{
  "n_layer": 10,
  "d_model": 320,
  "n_head": 8,
  "n_kv_head": 8,
  "head_dim": 64,
  "d_mlp": 832,
  "vocab_size": 4046,
  "activation": "swiglu",
  "norm": "layernorm",
  "norm_place": "pre",
  "norm_eps": 1e-05,
  "positions": "rope",
  "rope_base": 41700.0,
  "rope_fraction": 1.0,
  "qk_norm": false,
  "attn_scale": 0.125,
  "bias": "none",
  "tie_embeddings": false,
  "parallel_block": false,
  "extras": ["capped logits"],
  "init": "normal",
  "init_std_qkv": 0.027,
  "init_std_o": 0.0,
  "init_std_up": 0.027,
  "init_std_down": 0.0,
  "optimizer": "soap_variant",
  "lr": 0.00603,
  "lr_mult_qkv": 0.7,
  "beta1": 0.95,
  "beta2": 0.99,
  "lr_head": 0.00949,
  "grad_clip": 1.0,
  "warmup_steps": 200,
  "schedule": "wsd",
  "decay_fraction": 1.0,
  "decay_shape": "linear",
  "final_lr_fraction": 0.0,
  "batch_tokens": 262144,
  "seq_len": 1024,
  "doc_mask": true,
  "train_tokens": 989300000,
  "steps": 3774,
  "dataset": "wikipedia_en"
}
Each number is 500 + 50 x the weight over its row's rms, rounded and kept within 0 to 999. Layers, rows and columns count from 0. Numbers have three digits each. The size before them is the row's rms in percent of the matrix's.

# o: layer 3 attention output (transposed), 512x320, rms 0.126, rows 218-255, columns 160-319
# v: layer 3 attention value, 512x320, rms 0.104, rows 219-255, columns 160-319
# q: layer 3 attention query, 512x320, rms 0.107, rows 256-260, columns 160-319
# k: layer 3 attention key, 512x320, rms 0.109, rows 256-260, columns 160-319
o218 115:529471613499497559458477475491468517561519488507586531510503528474453535524426506434444521484437515464433480592479543456495559493573487423451515517515402569547532389585474496528485509392483465504557466459452520445495610527491488499481477467535441558483573494517604541446572424545456511573551556486531535541464506548522473518534403516489559442506546403537475409466497539476470575524495522477582464500487549472440499459454532523562501604603418429468546461401481524441471426507543499
v219 113:453432520510590410479523599473463478465506400521491521450469487522464469467480537498464531511484494450524459571449515423515386432466512579507497394468566506439513497483466629515499407503517524566616427485361530485510593445459546438477559473433480532414542547498475420515475603529462490444523518434452558499437564457549408464447490458498504569584490495536493498441485447590494483433532536594497514505467455592601485544571465401471495474449497483523559509471487419505549475467452478
o219 119:607422511467553582506524489467553506500545496456483434526590493488461490606500520469455484565481498508507462547483426428522518504577550476458430471463620533480479499487456472555444556369428476497547499491449516420468484540529518506480466568404486485537511499527517498569516497596404531454470490559432455552564544484491475546466458526471545557549622519549515543443416430466504470544518583465531418444541498617505543482459440393610532541454546483504525443507520485504448397490523523
v220 104:413586571403475542431560606460553430552508505569423531562437429458462448474488502515517513463478503534401483504468472492501456484542495471590560521543511576496472423524462483528507575427513455514516456536391432464593422491479508554466491486509580455481518514596514574527542530509568506552450535495416492530502575488512540486542451506523541418435532495572540401489472637577519440506495458453467402441496488573587464487494495450481513569505454556562514540421554488462637486477513511
o220 117:482466513489536450543433506548438461450472422464440423465461479503577468388602473591470457477468500489419493521570513476480479401552512572419508459399445514423444465484558465454466479432499457458394475525484554540482458534490470406502576426499540557488519474480536591419495500575515528419495443449457531571510456553552503471451600517503492508450573499499540403528592523536578474523457482473486557464538467468542480514485393496380450423482429573588485534567452488557627462442401536
v221 104:549524405493653516478484551454513508559531608546533446493476478534402534523423480552465502507509460533519551440511485539539499421513520514475577485530469456530574517507434512503478495555535467484529450494485508514454519529467462467506472467502502444440539399457497401526534418426505485486443562476491532427491527526518499512418454479480529467525447478478561532538567514629526531556554494589536399578455502449539522516474425522439481461476520531513546496526472533483426502520516441
o221 110:503484344491507555374437495466550439515478540494449442462466513598502464509475501465408475513394478506511504465555469627443509494548602491470591553520419538495497466524468540466551523461529466522570455479458497544470508439522495573544519463494511528511494439493515470567519506509490490480545549499458476513537433482522455440511434445413512506546443453602492465493394583548520556501451475550513468514504513509448536495503405463578486498532479510410521526569506434526421504412465544
v222 107:468558516456494527544558491618386489542440618561446417498467474548540648496456552472430574399503489548590430520473563522412460539524507542586453536483490516421469531469405494543461465560504511499543550354494566417544500562461467514472501447445536445545592455443476509558550463460474452536591576494478529550568426527575491476573486585459484520469583561528449547548546559565566517549490508553508516489519544458434486464455573515512573461515507483550451595474569505539501504550562504
o222 120:544551449476476445511486586566499564470426515411422509454523449550470551424555496553426570434487379525478446576514540560530517451453540488506524474508581480443559502506484565560469477504514523519586502434565495487563545453507430516561583469403507538460542438461450604533493467493515513544566599416464541557582471383457529459499441530485477491535539560474484530442470581476487414524488471508474457471487526509472557405496536549522547565505556556512479569511523577511572531554553488
v223 099:537445571495535466529552442472501460539577492559499490434504476501548506504563494528500438552570516503467502645512499496559553487483450622450517491459517559494450519458419577485447563400452437507504490392469509521418479582446507564513553537495457510477517410541438478392451524448520534512517543527485520484544532483496515389510482468562557538392509501499528503554491550446482546524525508449600395500518481496533427500486500452492559489509624534553508529532493620556509477457427553
o223 106:447479470407533498466503511426533471511457508558453438463580422482521572512620537542501512439541521485529453549564552462416493561460470515426462459440488559470546486537489398562500377517477582562414510474419493602532483549529512559553540430523478539510495429471510491442510512473536571518453556460524589552433426506517504508511502610480483538457429553525522565523522503507508553495386489487446577479540574514490533536375550435561439504464474459457485449495507507427511530513563537
v224 095:528534384523514487506421521496513586474542420537467545579441490463512464526454474445448528518460483520541522493524498511480500567565473473470472513533439524521523501470455412459512520515474448571498458539514498527417453563390454408606524564513491530507470439549489501585554513516488498595479461545497477455560441529583480468489491574513604647523434420516456497450563516535555511550363542554528548494477488520534373477549447397515435525547440562520442528518539405519570528531541522
o224 106:517498443571543507485521581541535508407482523539504509500446446518423433489415475530505460455458542570446447542513453515478535511471535468508548414620596554527490453532411538414499521506523440517514522495526456567524396459443502572510516474520466472539452478509556511541455444507559512521537551508449475475525485492549516416463455493464477548504463424477403497540481490512591458589397475459521555540470467529585425498525348519561541414519535479511426411425489387451579421438519362
v225 100:493472503498449514509576502485546499535522505513537399430574523537421491522390411444516396475445421478538598530417448481498527455448509554516462491507501436567507475410551484465552488553555504483540551538459546449535447499543448540476450483545556570463476436498417427434486560510526554514486480532509484438596396416494529517479501442511516448418495540470547474486443553514504469590516381453477555557508513424478450527532493443493501446511546520463566501529491477535512546564498573
o225 107:530496540465557545527478451423540509419454554518555483527467496448509597590551465494452573455461548440464524517489509560448469467577512551516587511463564479516553544429480561536535480599612550413490500485516585475480497474549511480474488525537584504537471489491520394568609669502482460434523555588496501464571496552510421416466595513475544475442415534578543434573514544550489505479507350469479496530564459542467516420604472503537454454523502623407450522453516460554542477507433463
v226 101:483506502520512449532560548506568541482415465507499508558524505566525506525531508581574452451454416406499460484474452503507547530517531421418551483481453543485488490463522517445647561417550575498536474469561530535448489496484447481519551530521487462521538482536525460535576491407573466517495505459495584493510500513484407572498523517540470562503450526451516494473527529527550481455536573602551516490494554584493534597471427465494476413466466493426418485491626596592435463427554509
o226 112:433441504490443505521476449587482570462537517533517575529435496537388442447696542467503507536551437511460481458522473506435422532535454517468491448495411498557521494467447478472431393495477496506413486486598554533545564459529549476434538496453577414489492490499429520525528526523554448551459449491467427518629552458457535597471453505552491478516439466537465485548488531562535533447559413559480583540535513497508548571457491482477416428470546505441459510506494551509454619532477474
v227 097:458475498439519334480490494466364513489440472451520507549497473583494503567413472496465557512527649479558449478490491542504446543565460491521452497506416591468543531492431440454525505515485554519485466480431430572517461538536554518507448549512413503474410480516517432528535440475556456500446538473545548503553460461495452506566468542484524516492438524477526499479490608530522530459516506590490483474502461450648560523520489553485532498446500538470482396551519512498489461525600405
o227 108:446455485433588401433458437454505569471512475566536526502525493548493516482590474504396526498416485553420481524551479601454480486510516567464527515466485554524469450566491455473544574470433464459481516469492474580548542547462537463512508499555462546491447431459617526450433553513599398489568512577545560466508473426486469501597443464611455531468457529542551417417355515515528489509472547584495551434460494549511554522554510513544598471458635517544526443521514562435488492513508546
v228 102:381524546561526437461619490497498495513493585498477520529590586580624587465582465553573438615554468544472483542564556453503527529505512466457411481487521537584393497487457502391413509488420562520556495420497526499476562509544403468523544548535504524517568406519439445536507460542448498532531549514515474509490483474547491493593445483494477518483517631512456444540523494494476554546478500585547410524506564480451376438474511525447504525530531520482546559403398468466485511457432489
o228 114:469481449527501442490425522527520454538450588443469531560515457515521500597407468481412428489521507507526496511545542515451540544575519469426442437542517434482469524553482561534365513572497487586463539501449509584489530433518473486557572488489513557450443509488442530575436492422505621430506621455549545535519412437516508407545394517581471446490483572440549536516553487516553470530442520465525544410528513496517439566426453491539581483531604505417504470495570373461479472440472519
v229 094:503531528539553432558590533528464524410471589394507582455529423466527540511437491476487504541529540522481562583599560543518559532477501523458477481498469546519534467555545528527519486537516545503493499523430518559470453451490563435463525391474412550546433481486485582643574473544536516553463556510486535499511570508462510478556534557567539547465453466422511539572482465412490561564579572575492472525420581523537504549555495619493471558437452493492462477503453388473541526540431531
o229 106:475456535455503543575531510570566538535596513484488603511444510553449440534556542450538438483505430554516541505514533473539536557511501513487574502501471511451502475541491460470441520423431433490495510404529488556486561587479391487487409461541575525493481495535550529583451483502503495550421498484428425481532517566498535478509536482598471555479521591516515524530506502544415506650509515531548549467451523552453412607478492533424462479544521512515529452504459449481467553457480571
v230 096:497436491387521565524412489508456494406467581488487470483566462549490537494520500466506563549526534501471423536625519553473597491477613530467499479554484576547465423471482488489583574500486479482538444519496525484520512482501538473585534480473548521591573494569545590482440429518422541456484495561508485470489555472485438520515546453502512444429469442521541541502520444500484571482571520489529481513447474539470583521597521469414533507628417382445489581503490528449574476477547587
o230 104:487539507486478481535462543536483515575511508570539567479552490517574510406523466497512377583581546603461571522587525542547554551457515503547464488400560513470463630481461432555562518473447499521491504505599393536473524487501545468435482409453612546478553597504551526480478518437461567444507458532505487393409545558398487559428519517487531492519459528443507528512509509420510489446460512496439538500567423452521432578476538489526521571471533482388533558539482530491427423440425560
v231 101:394499496538490494544610465430484519453396493462600496515473469525493551508399540514434436431526443566480518540457528452566477464537470579503572514517477463509520551504565468503500508529467396477494543549507540463499445476413520547447422443528572548443474481418615511502509619411624509528498387451497404498623539483518595500473495441466485458453438479498504586528454411557495536537518443478499494572506473452541498492524585461404483527453388573548574590572434491464448476575453482
o231 105:500510489539457470381502475541471564468448445417395531573500445496463444503554529469558524452460501476467531555431468474460453447517498500512519524579475503467468571428505532453563454642519470510566413475453608434511390429451415476478417474512583545549553517393603489536603536573495459481487527559512521495465417553422390491552494417466556483543436428484450542528500442531555501420479485399468426496436450457459502430524603442511519469472391566452498576477415498467516534605508459
v232 105:553540513500585533539559460510555491437574590503513509421529449505528521543538487483520532452573556391562522418512463524466512466463487460456489489511531458497501636440571352611423535570574528475450497472528534357494455542503493611508462525519561423503451510458475507509421488566485566483467598592537470589455402610490532567434498494545442451463497540599545434585516510429561519493503456436578571443497470523595509498569541532490557469474464534442567425519589495493554507535497458
o232 115:506528494515466483614467548543523595540536482377487438534474501486506477377533521459523489360468514409440470459527488513556493497530527516496532511503470493535480589564564601599490435524575470504562466506477439481550509407498483515441544449463492527504535505489478450483458528506554492476576582475393551545443430468523525500433465479395542468471488497398517520512535515527487510456554414531583430543491547525518517430608566508457516521533528463528509531538525456531561498556491466
v233 113:517551528540496481517531491453554460519413503580539479475433465423481564508428513438514449491497569473558448562485499554439559490445445484485464523431468558531442449526514521523518557636459414510434542501541506471475448485465474578534439456407552568444483463460537479470536567581373517480523461422565473467518520566480521502447506593437680599523395526541477557469487510544451530507416458524498499513491397441558513515472554554456573614499394488473505513561465498468490553500540641
o233 124:452532496534461546465445564498600499540573503530478528559496458461520464527456565495474392498473411508546440497501518559609582420510528555455453506463482522465471499430442495416560500546437446493552481433554471457519514454546491583548466525406583593532458506556540430495464464544466398506497592469507443541483636555574475490505517530447566510562390527494467513517483411528554511425466437538490493489499459453461499456507513481530531581455398494512470552471451461422542600560546476
v234 104:521494556481572477599533502472529475628482508491516422443444398484530521472367439517458474488450548530486473452528506505501460405494499537496584519432468485426644573555515544550546441558525479504587546497445386498509503403447440467523542351446466450505473500450510439424440584473428498490506508466531486441478556455516466529523563469472547504452537509525428561411534424472568539496513474481526481494464531479588508565515474517474514575510589501535497474539405462491494419612561506
o234 112:561470491463534502518501492463508640529428388510507451505488524537509524544459471464485518490458462533480461525439424577553414506559506562444540560473440525397577493473524548531483446478395449537579451490515547415442488556515395624549544575515526565472512465507500477552453453565474532410435437511527499540511569500506404590511610463449536615458526534509517490462526425452467472528451530596483460519466502568467442512525481540478459588427447525492517559544579561478458406496555640
v235 100:370519587534433610483433471482413459530506488424470505428529382417509533493587545566598497466548516529491462506451553521496499597420436565614528477511442551557493485494491558609502496537522516563458579442528466511514502448462511453503545566472483447480505549453568498503513576511553482464555510465575577502434554504469396489494513474505563468533415561508513462481503437498602564488527492535491567553515605456459532410464550563459533515487488500397458496467616497532402406457502386
o235 113:485476513649572466438493497441440531493590444451435555414520589556540608507461516501439476527456458461427496465528494408546441509600496566540460565550464484443501465438477535550417557510439544581524510494499499505472520538419580543520491528491525559536505407532418507516512518455520507614467564462542492525471558432453597496547499487484495479523501521505580548498529455534396472522591489432504486490487517380388454469545505555479442488570487497479530553554509551520529551466521478
v236 104:518501472483464422547507463511462474454506492573475402469573476527413420562583492513449427508406440505429537498491474498434566505504549535559433493565428502474491470450397486507573518521427471511473488428578526511518506527392451546517575585528474571497468538515491474567512489524484593551491452448469594488634487495490549470530464560562521495469464511472499466460418533584388401584442524543545557563539511517548399511553419467401476557452482507473489532510375463557473525482524556
o236 119:460490467601589504588470459447515464424535507507571496513543451422468561469601484473483476432474496388543529521471456621483506488485542486496467464539472591483459475548442382454560426652551454532468590435462462500506502504479548456506478480525475468567420487554545487564463439518427559476479527486516445489576570523604460426532495525452499485545449555555423504558438455585513484464505434438455573520601522501447424465520451537495517449569547439533493385503420491531575474384420482
v237 091:423532505477422462473506474448501449448476500465482502459488457499546446525527516502541614417537503493574469422468575439425441627496433458603380453463490603544511483541520436575557464445498531519427502497360506462578488432546512516538535485397454417538480581489472543511509527514463563499507532518519448415528462589561368462488525538540589474442411490465491607469548512527536464485544523595511497504541661440481494545530501547494472494546482454481479449524560464465557542494475428
o237 102:443461549537492442498572418438443572476485440499478521462471476487541513491474486536483487495403489440510428518578540488537516498518498566445451400485465504608461441541582462541476504310358443469449431420423518452571530530464407489429526466540460491420583491576604507503442461527484414528447432466489483446605552441500522530522508409529514596462458552428523546509559467540477448497512480483492493501558555485442495497548465536339565541525490522562546467456545526443564543503445540
v238 116:436494537501463458470596483483581598578485493443453491493511466444528526405481533546506555466564409433478604474486483511561540593531540564495532542491466465517598442465526469509444551510511540551532515576413434478479470488459383533487501530468595530543485498610452479499502450557508487548453625542493598494492479505499525558532476380565533517457481492488438535468519469587517513564513557499406527480451605458506528527529519479418488508570423466523524422510483522490493537485505469
o238 126:502511495562396513488507394601452460521400551468412446511527492514541480456505498411552442473468471503575562487510527492459571465480418541571465522442431463516435529403604589526501480442505405536441467509458499501600426502490538495612542510535562479452526479543422531519466510503498516565479574553520444621493476486541473543518479403559536561448496564489503503578442563414490500534497462466470455548542542528542425519589466472476426427431557538594516451576401484518458496482494526
v239 102:499428461481577467438513472461573489543522489452503446431531520463546586567367430437537436524506507481496509527523475599476501456568471530507542459548505526539517468585468486496607540478578498464521504490441496457577406511462421635538419455497595541498524471536428451549531535497492536483534496466556480501488531586557503480481450560516560556470521487473638486433446490456454524546515459377553494607427515499519453516482493576514468537478508475508549513530442496394506407559512554
o239 111:504514541500629441425471472451602504533454468483493548370552444515614483553490513524475553408441459521507445452477542499479549435582514549451589418432531520529575535568494504477571498578488472491486470413429430442483480514579443591478545544497530586507506580582546493513530400498575584413522535489466473497548473610446517491514535424477560470548413435507563483609543516524538539509425436439551491536424508490509486486458462472436469491563472477485427460524493548494555495593528581
v240 099:471405530530539529521538529412455560565485563549573579449448513465388498392529485521526482466399500560552528470490476519438497488545550497469490366602531514476523417571548523516480478495502536495479476575510497540463527482361467558531402592426553506544485421521557406588434492530650405535499533498482503453506531483509468483549489357477540531462429480491516491418504584519509529528495546446483546474486462506545534518612445494547559523520426616448524484523494512539538547519525443
o240 112:498451576494600472376449529490486497481452570457517491569432512510561454451442423490450433482464488421415572493403513448487496489589541576496496564527417478481459499486491530452461475271529405489583498547521504518445553461434546572518489509514400489571431481575482505550528535517504435469493436520556436486561501530462470458493491493524530433491481492530451480523428634487479524511482440485506462502512362462617449488454487552614506488514522553477493546493461524545484501526478505
v241 101:598531516485470418436491521435454472520512599458493518569536470536448520436481521455528487462511498461521481492555506526355515597568454488451458472550427549576512436495495425579558504518620503394454541426494404622491515493455554531525479449567537509444503512525421541498455480391559518569475613466471549451481464526471555403542485480536553527539514564517513481513476426491492480419485456472546407538529529452515523488451535534427502514458413521505587464490493572470461408435529531
o241 110:450479584488538443492512538422504417503480546474513485525481485465585434444472507528526405523499577615478468482550493552496491486433539481485496519451580420552498552552551535579541501537461490498454549478577484610548504561563463478409558489452501509436480550485387510463570510467501491421489484482454547460497477515421554553619487504537486479509380431532436539503487491575555469514387517373519542462500498475446532564450549450497404456453439509459479470545416495558480438504517475
v242 102:547437475526517429482476564523521540466560580436352434461462506470519559460551609450455463453516513497482433588533494466461490483529554530572499502480473553416444593486416479524389439516432500528446492417495465424602575502554525467501434480633528469471495528494518615467470438489520486507502477469476555566508492464605480505469517502539561454474516452431522491491382435549504589548467441448572465561501367541520414516542528493452539475535468508583453590456496457491516578547433490
o242 117:561511422405565433505522488633585574463512488510458496488477434419430526438500523517548533372508557468524557486441419425537577423408428497465449497480592557402567514495482449535547458457467583559462446523493514487511401651473509503488455553474474476596431433514541556420486423490472509506494508515602477525479482461530430463541451511519613499484478514470537550433513426511407430516501538477594459389511525538531385564493577511455489475536575518555426510535564550491521472493508413
v243 108:562540602425559488516444500602473475519628463543388493443568511511510452511541471572416585529452554456501497576497478345435509426560415476567449539498522457538524549589490477444468510547561545480556363499440467542471531522484509531510515410548519559498495514556459475530553550517420523504517471417568547481438399507582492472452449450505497534573474489541594475520529535547525468507552481570488513442562568470483565492503521462527468507513507527557573469641430500550529530487435543
o243 117:580473458495566502541444509448621439485543470473471532523547505499453443494479521578520458566435550469515516592476444541441586485494463465444492491489548482460494490621612472444483579437523439490504543556463551438574494493569575541490447565498495490550450440574457519483547566429511504519510518499391500511474405522598520552532402618440381514516491531537491514545478511476470457456551444552540565494589563485516615544468483415379494487478459551525498494501498530414552440455479506
v244 104:398516522518422461504445448426565537482471513417517472420563497530533467454500465481426516512469510530459503413529567525456552500526464489547559476499445619530479577513450505578515539538448514588613546480485537545500418491526485572499602464523548492465521495501442591586576491483512545562582509437472549598546562534483554550612419595553470483555567437529603460438460452582493522480524554418481553563586460422462485439491406538464572530473502534494465473419492472452476561462441480
o244 116:529553489603616476574501503572484541471483532466540482504551534469476490517424556495564548438429415516476409509478580504468459442509458454485509589424449423480613509547527445547504497550438463554397498600511502508468522439477464514486520464509519445357483427467396449571552502547520581498437417470487399439538553498501531433463434434528511421508564484523555465583520396505454561486495409427492460521400512485544457424498415533506487433494476484542510494464476469467610502515426538
v245 093:507528450517478514404456522519510612504575453531480535538443445483511488555558480517517556469581422423528490549441491491500454385476572482517634496513601469653463472469555475435433559505572445481535474555474456479473455472454456625559523568487574459469445351573438448477455612475494518480557463448432545549468491486460478455455505409531523493452527495461497477564462447510509455441405452481510454485409526506483555421515422560493483518478588522485382497494560570507574448559475555
o245 107:523431472451407470534498509512512537505475571500416441537498464520500474585524483551484457525557472511484522504411641495395462455600458583449546524416532466456519447401486492537530474525537503489490473549550525575437416527510509585515584524551466533498443386472521522476522517466513497492499546457497527449474512501496470468421632432485499593401581477453446518554511503463556472470454538427489492555496600543499598590465512471487497370580531548354435422506534502552533425511535540
v246 103:463442544538595546459527467524543516482500444524456544495493535530440449629520476471494475501568478457484530504512453481520483487487463502426556532514498460521384554457537519501451464432527478469606526428476448534507418546522467525538458435530578552455444580523526514580538543422544412426482434545491435560535589505562435442479534427452415594463511490482492487588525476403496548390528509477531497515493569607595537610485467462440458520487557438459526447523502546477440450468420517
o246 112:412485448550499478424554598494590478495498505499496450454525508491543516503534499492523570571496521590477441481456446486460415516594487404409523494513503467461524421489578497502464470566561523502502486499483498427425502477489584409450489508592529419529485607407537532445475447497489524491495468442392560531453543545444498535616519417534469467483498413520436588513538447527623483450444573436605537457476502515528507520455503427455432492507503463489546522523395490548412461479555484
v247 110:468466481541493473484574563589427493473435508567448533535497516535493422586550529488536449555474500474457596458497507554437586523493484466495477519485563527501451427441428570575562501572482525508557496532495489547458613438418449570451489585526545505557502460527479478438464535426480501475454567452528499500449556476465484557436511551484532437568449491449413432547442475561561472569462574511543457589511532505488406562526526485464477503350506403510461499507544394528545481557532508
o247 122:550484542470449580514432508501455562523532531487524477574514478457481459433571576557454429511438436535534497509562454429489541524510546494451491491399507558391438545474452438506498493582502526560414541473504520520477460481428479464586548497536550458516524504546373424479512456468362488546485551447479500529496515533425508525491485577556630436518537525547432541477480515464451477516511566416454487479599511469425467644476459466455438500526528495497544565498343509519427509409538563
v248 100:494512481573530484483567382518439421443522456534469577448513460494429500463493439533479494527603414434425623479593545519528483530434557508490546577443520549466458453496487479455473485498535526502445487436589508474499454482468480473468558421407548479422450468538439551480553540538524505448622515494535356476548550449411576524629467542547521494503493522473430513483404537505507525499500490487545486490611485478368562375445491493474428625464475549478479491555480541487547486481489470
o248 112:601582620562526484482571434582467493458575517456449479537577488530534607584459528472523464509544471499531514483436560546445468532584469579443480555494556521452495533491624431450475557517525496575492422441480501577492518511583618578529534462558435524488505521507522477524487508506506484389457512474580464475496587501398564461532520511502415564484498489458523494508591464498540546489521530541499563506502625480375536533445505544412530518456410460483454400471546463500508465288503472
v249 116:461488482544459521453450439605458535467572571510529589431455509529448464527466484517490409463469420566539477516508473515493607484493531461523553507576463467470585441512553524534553440530613438556551479474537509524458460550481516499539479451540473455442537522556465546504475531568458466576439514411558591528510476503551439452397543447483531488545420614408524500505514506496520464550486502478500347575531581559497431525402520463530441473457540488419562553510508473551452504518514593
o249 126:408499450576517446428567516412619497562587485524451528507477486452513525472546553473448517522509475444538505495588452534494577498551488500506514487562496530442465519511474530506519588608508511545480567468535509466474455518434458501447429462593487461512527589444451621547594493550357508565417498549524459490514440499502478567533528523535422399527493435541433538495534559510510606538512472486556481455521524523347430569573457480499453574588422553442491548569512467561459500465451523
v250 095:505510496567521558478419545456540490588397511617515490419472505417451527494590527506438506511519455489441425467419496541493507487521522434458661490550477492494416528627459544505529541519519512533460476549510456409417485454525593415493536553573481524478448530489556550487616580514480495512520539471533516514489468525454546459511462427486544392548419539544528489548489412443521554503516482403482526457449495572461495432438539517523508563598459488472456438542454575474429597431445442
o250 107:465508483555519575570429478619454446452488534485542465526553587461518503484446503462530466496510561490457503405469455332522552477553437516521477595478462491438449498657462493523476524613476491538475554513446524558515519487517547592497539495605483455461502532493488507481538454553518540578497521477539528495522465485566447537571486608534528554457497453396520479507428418557545499498628503508411375566453435419531493439359438439490470506520470534569422517490534493470512540554485496
v251 097:544433477424515544517561493492555521599441563561482593491466462607510424514543533557520506489517414512393570507567428465511571492491512527517439535474574439534422477512544536525490497432484491495540505539526583508467542532451542591533481459505579495501537614477529547449521477486540468471428461490477435561483585509477524458550448501469405486598597568546536485465468523560532493483522530580540426453552487500514460563485489506557487491474474434545540571514535492507451449441446500
o251 107:572502568581515423483440497544512487432441595502510543547522502553531502473520436519481523490531531487451554554488481597462436453509509423533549475513530479583420578364591471523491503541511470481525477496505577464418495478546566445420558479485457549573574643468434489496612526543467546498524356429469493606347539561503559479511425487501452393504528476557490507484493509439447586446480552470572515444496485486485556482482482482428461552436495490475495550500436508443457460446390436
v252 093:483474467479531558477524583495437406559492520531530562487526485447511649451445501584386599532492430476466394502545534529453514525462591436557453535514457572520493455535470677558475459442403489577412519495514512459511542478517517539588415451444601462530576514516529491529586454550491508415530511460539502544387473566543445514580534553510493511530467478528514497417545579357489533540426548517526482467471493550444527505389540520587483491539417551470498474398531524401496435505512484
o252 104:461487391490464542534544483489433488508516415457462562519569454521535497440443600586439457465436452561456437455564542520501603458509522505456477566492465478544443488560472501566443510484536469506487465531483427518476642527600509552541486561482507451546500470566419528467559436510449492481457446452535544456508500507509576623473463541572481519517411506425553447378606570509546617412469506618463488388509524528555547529401465560559515605461503550452513499495601585460480470580414482
v253 108:487500564577549623542567604544495530560415430563479546547463462497529493596455402522416485486566463447470447475450558431543504529526532502495522628440462398451495619534540524543483420505469415492456586487500476424514564519564479535449592491428549480512493538473588429511498568506553493515550528458480449462473478474474506503417463449519483464513579533486527481553481530361479453483573536550557455582496400552588498491492415497514549460470552546475479497494566480561553488503358467
o253 121:498447471492412523546442454516471571498451430491407527479520532451632600441484486485523494552503516520526478538486546407562413534557481574570533585556420508479527567427569462532446451501553457533521564506520508483407414620526565522487495511525420520571568496457568521477555478542407512513438446489430547477379487529507478456546535497503563499603666580539499533470478456443536511429443583597492446481455551502569444488543539462494498453482543481512514448512480532548517467494521585
v254 107:503546539485538463505580480505430536553513537497554538433452539480517395522462502533449518517456483490509432428509463392457510412559494462498463498579428585470469526579526562503504500524464512443649564498503471476547390396468486484563514371489495445519466475555414568488540469486531494553518432527495466645519454568467539497514542548412450474456532415443438572551521468469432473481534541464490453444500445594545493480478473572513463427390569455498543510512518509522502453445460587
o254 118:475509490538522519529470550542490441520515514506574482499615588522584417521496544497477557531531440545508522480488505493475449396604518480471602553520483516551462532536489400433476573496495498560545624509525543455450488543478480536458473518430548384422476464449536482612495590392538628480475448549487490530528522514578467585464552537500456543577562480506437474455525447477519483467529424461395501374508490545590477527545452555389510448457524532512539562483590463424468550504484518
v255 101:544538532596555533532440518512496554464447464491578554528553472425506446585589569482484511538521553536510553586506594515562450399401484494489475407442513538502388577529385472471508516544512585497561565486546559446477448502536448534533453524469417502564414469400527547575622480513469518489460495526476567483489547555515519439427541522494469507490485428500550577550552411449539559546507513525498504454491411555545517438452428452433448456505596497503511503493470493512490486546547501
o255 110:512469319555533527535531637558563518488647516458549492518466457415434548595563488468430508412501458574619484482529494471475485518486464466482455512557418490525511519474475520519480465540528496558528539437483490414381587407465589543441495484466543429479486459478448488551427545528543439520494579422533442543514529487540568438506466503446502522515528548410503552505473413488503495455459483552502446485441505533488457420414450520536516375468509544525529498477450497605498518578575515
q256 106:511477447500456530503576525508517489519480567433429458482523436550504497451565493453556599511524455524552536420539500430532535536465511664574597458512532503490529477524553469479547522548561442577417447548432468521513477501536330544487567495607565429534518506448633525537419510514538464532673532516441497475481554470477403444459531537492547553496523533473476496492472518542514532447492456518496477515564550482496556520538525529458498486439558472557499499492457507452522582515469476
k256 096:445588437527560567423479493479435488542462608525507552528475471494483494479511481511495512489498559419523480494490507529440549468522537493439565462441599508551505457515439451509457487518436538496466501531424521525482441501598430572429470495434461440507489614402564572504524548459421524445536547530420573471534504431474478428466468474521519478531457525503468511509482555518544504569519591527472511530475539427509508429495439444471484606565465591440533466463592598527566488480650430
q257 109:455506458509483710488567602526526555435486568458531526515461405508431449424500562488511517447483482483479465514529464448541595433565512438567570461504474493519475517462468488534458486506467520527595506475436524452537415498430407558472541426610471497489472513550513671527446612487381456455553453551526457500582500536524515600459530434531522406544530454518520548523464541528601478519580425479440522486520567599539561496474459518470541542508545416421503451497519529459517492491466529
k257 096:541422490555519496421527503466565548513630457508585482579474429498448534540559414535519508552514515479431430432440507394424454477481481555488522506539409587549496440486547599525483473521510503503416553461543543603409536478492537528540541590505505542506512482449420497486514426470576462448459487408466531502548526480490522476561488452515432545576564496445408563504528509541515469438566513486545451541581482435421497489472473518506566493568480493495555517441549433605521471489410471
q258 093:467435515525462624393476458519536511580564567550474444490498541533504408495497455515509483502511484535549560523483516419506529555519509436484483510379363578511548463493611525450508498457492515533407498556503450574527474429537446497464612576520599454434583520444565434609559545568494482483518486434441566518401551479494471495483539455539536582530590443468455527522492516574504602503447552536520492467568503479490461589474453311585447468606458500465582512489585395459465508472576529
k258 102:480612514514584566469516448487485558455564568442550620491542444496614529423528471557483488476414446493412427484447520521581432531430453430517569525549528504526522495491492554524564547486484521419493447423486539455511495515468462479452470493546552499369509490548503461557496523508525504510573409525439472530604485468489455473478530409453554524471535417493466578497413391480607491510483610480567467512490527501440461560425506445530483442505444528466467508478491495551554617573538549
q259 113:505467440537579436549593551484570567465514452430482508470484471603444513446506489369592617526400526449525447420513498532563491553548484455531538534568559513537544490465464503582505485425460498458577573531506516508527464563452481573569469495488546522496431572439549556584457495488525457629518531459490469535542452449471520526481532468448500480533520467519472560419425547455575520480453411483500543515506539523535535497462465527443469501440534482563622484548564491535477509577593460
k259 093:513540648426413517538446534457465472431591438560544433483544533547504500463514456497414445566498515473476546520489528439499501529545525480546490492412459483499557428509438487528516504542411521491502535415549558510478536462490479565444508546442465457507526507449491474483535557482491519460572508513513453508577581530515532525452507360505431481427575523496560421524417431530494463463449514454503532459572526507579502532460533480544526513359500506484460469512465411478571498548403420
q260 104:506497484490456526537599514465494509538481465565500483531461552523449521552487490499502489512448517553469582511534478483553530526508569582474492429486494507479593529529566449545494511483417495452476569472513501473516531467543412559561546516556486532470551447515484523591348674405541466365519565513424486538409520452526540441501482513447436537548478516528425571506560449513545500420537559464475491534512545464507510576543489480459470477444503522474474513479527460489538483544524536
k260 100:513635527482577536366535597507425509477434604550556479457564503463478618536494518567462499422442518437557464566486453482545468498415546467479571494594488360512578503439510474517548541500515484526524494459518512501519575437440445478530511487543539476554576537500541544514480457522547542518500508479516482474377463496564514514617400455452510548553516543537479543530533495506559522509463404526624576412529521502368523420459564489539544542578486362450496555485486535497502505472466540